Weights of a small transformer language model: RMSNorm before each block.
Each number is 500 + 50 x the weight over its row's rms, rounded and kept within 0 to 999. Layers, rows and columns count from 0. Numbers have three digits each. The size before them is the row's rms in percent of the matrix's.

# layer 2 MLP down, 128x512, rms 0.0549, rows 109-127, columns 384-447
097:502665573475485544421518562509546533528448496457602577513488411538451635455464538574474491485518425558568485577538523520553508435415519468564436439557502526485473480554557503513533552525474473
102:480512483478518480508500495525478549458467400444594502596490617480514450379461496493480499492493608454554424478421408468435521512483515491508499450500439448426548500493514481500541362552534508
102:490387556534552507523473501481479529450409467504428535554414615600560560486493530554512493542540404586531503583517466484508528553463536514516541474525442456540518536490602534564473525507592490
097:530561465449563457565590505492453437501463534520527446550438390464492486515477446447575457479503479598546586468561501565598490517303489538555457417457511564514417431391562453500508453461422570
101:543544552548474404596495517596578471545544436575569590527390470554542548579505542367482501552529417497491489418520512520546483497493461529494506555607481434532561555517452507505521519492477546
099:470487551496474443379488446492500547510403506607564487526449442467459529512409586385569532446463551559520519487568543450454497519501389534485512600476381524419546453521502564490484493469530470
101:561531489521453575535567525560503557530426558454525603527548496503593524608458542421537507580473502430545506505545483594514509455551514512522497506492456434512602504387545533576605492488612535
096:508590522544575542486553477456408512588440388471578531550559501507549547548594524451454574523472566513442445523457497516561525516443552540593537582440497450527455396500411520492450542490541485
102:555539559604507481578545567467500403561462549418401499488512498538459570465415531455492462504621462568417503536507497411533543457514518440405573468609550550497491452483427551481468438511545512
096:583489451622481441525409463464498516501546521530458507496442400496504525551566505500487594483413526568480452507583517507473558449544512440501411595523466555545501428601565561497583549527414520
096:468584528554527466449464490484569488476439521466529489537516571507389453444484536555457614517484567417460512431562479515412444559512433498387523495552539509500469420512472535458523547513510529
101:475433476535476518499540513412456400531571514520456465484580492524505502471473477465462530510427602507465453444560538432509465563647523490475477456584464513574512560528582463516580535456489414
104:515386492538547512437473440555495471506521533542412374460567499482457520475501504549445494599482516496482564492509489505482511452583565511559610468551542566462475565429459467561558501523583446
101:481532577505428558447501547553446611508446558460465549471544532496601468571544438487527463497423389489512528578555448498419523419505494485527622498530525448461585511460607514597498418504466539
098:500431527434506498450500482525459507534560560497477512514496387590329473448409441501458554430519490485559511348453446529530521528506365525447556463505472534504496554454573509465452541451547534
098:502602528542467534512485581587579503516568543498486509502416436513413485449519567506542473517489500509586522445491496454516464474459449563527486492527439496460511463533552493509477551494498523
094:500388488514494511467512512438411488497507472480459454531501558472533479526464504506461401489452509454459429557482554474536554445471468469518513468447511557519469420409496519556544535516535494
099:496559560422466497381482487509492517559528498472541522418596466487537510489509402465465402484489374489494483504471519431519551532555460491444556489601508473548600559436532465558539553471479502
099:543479477498508435490506471482574509473565491580452530506453460462494454526572446429440542564471521523499520534496456443547438542468528479522434523447494506601534559426503513514524538501514511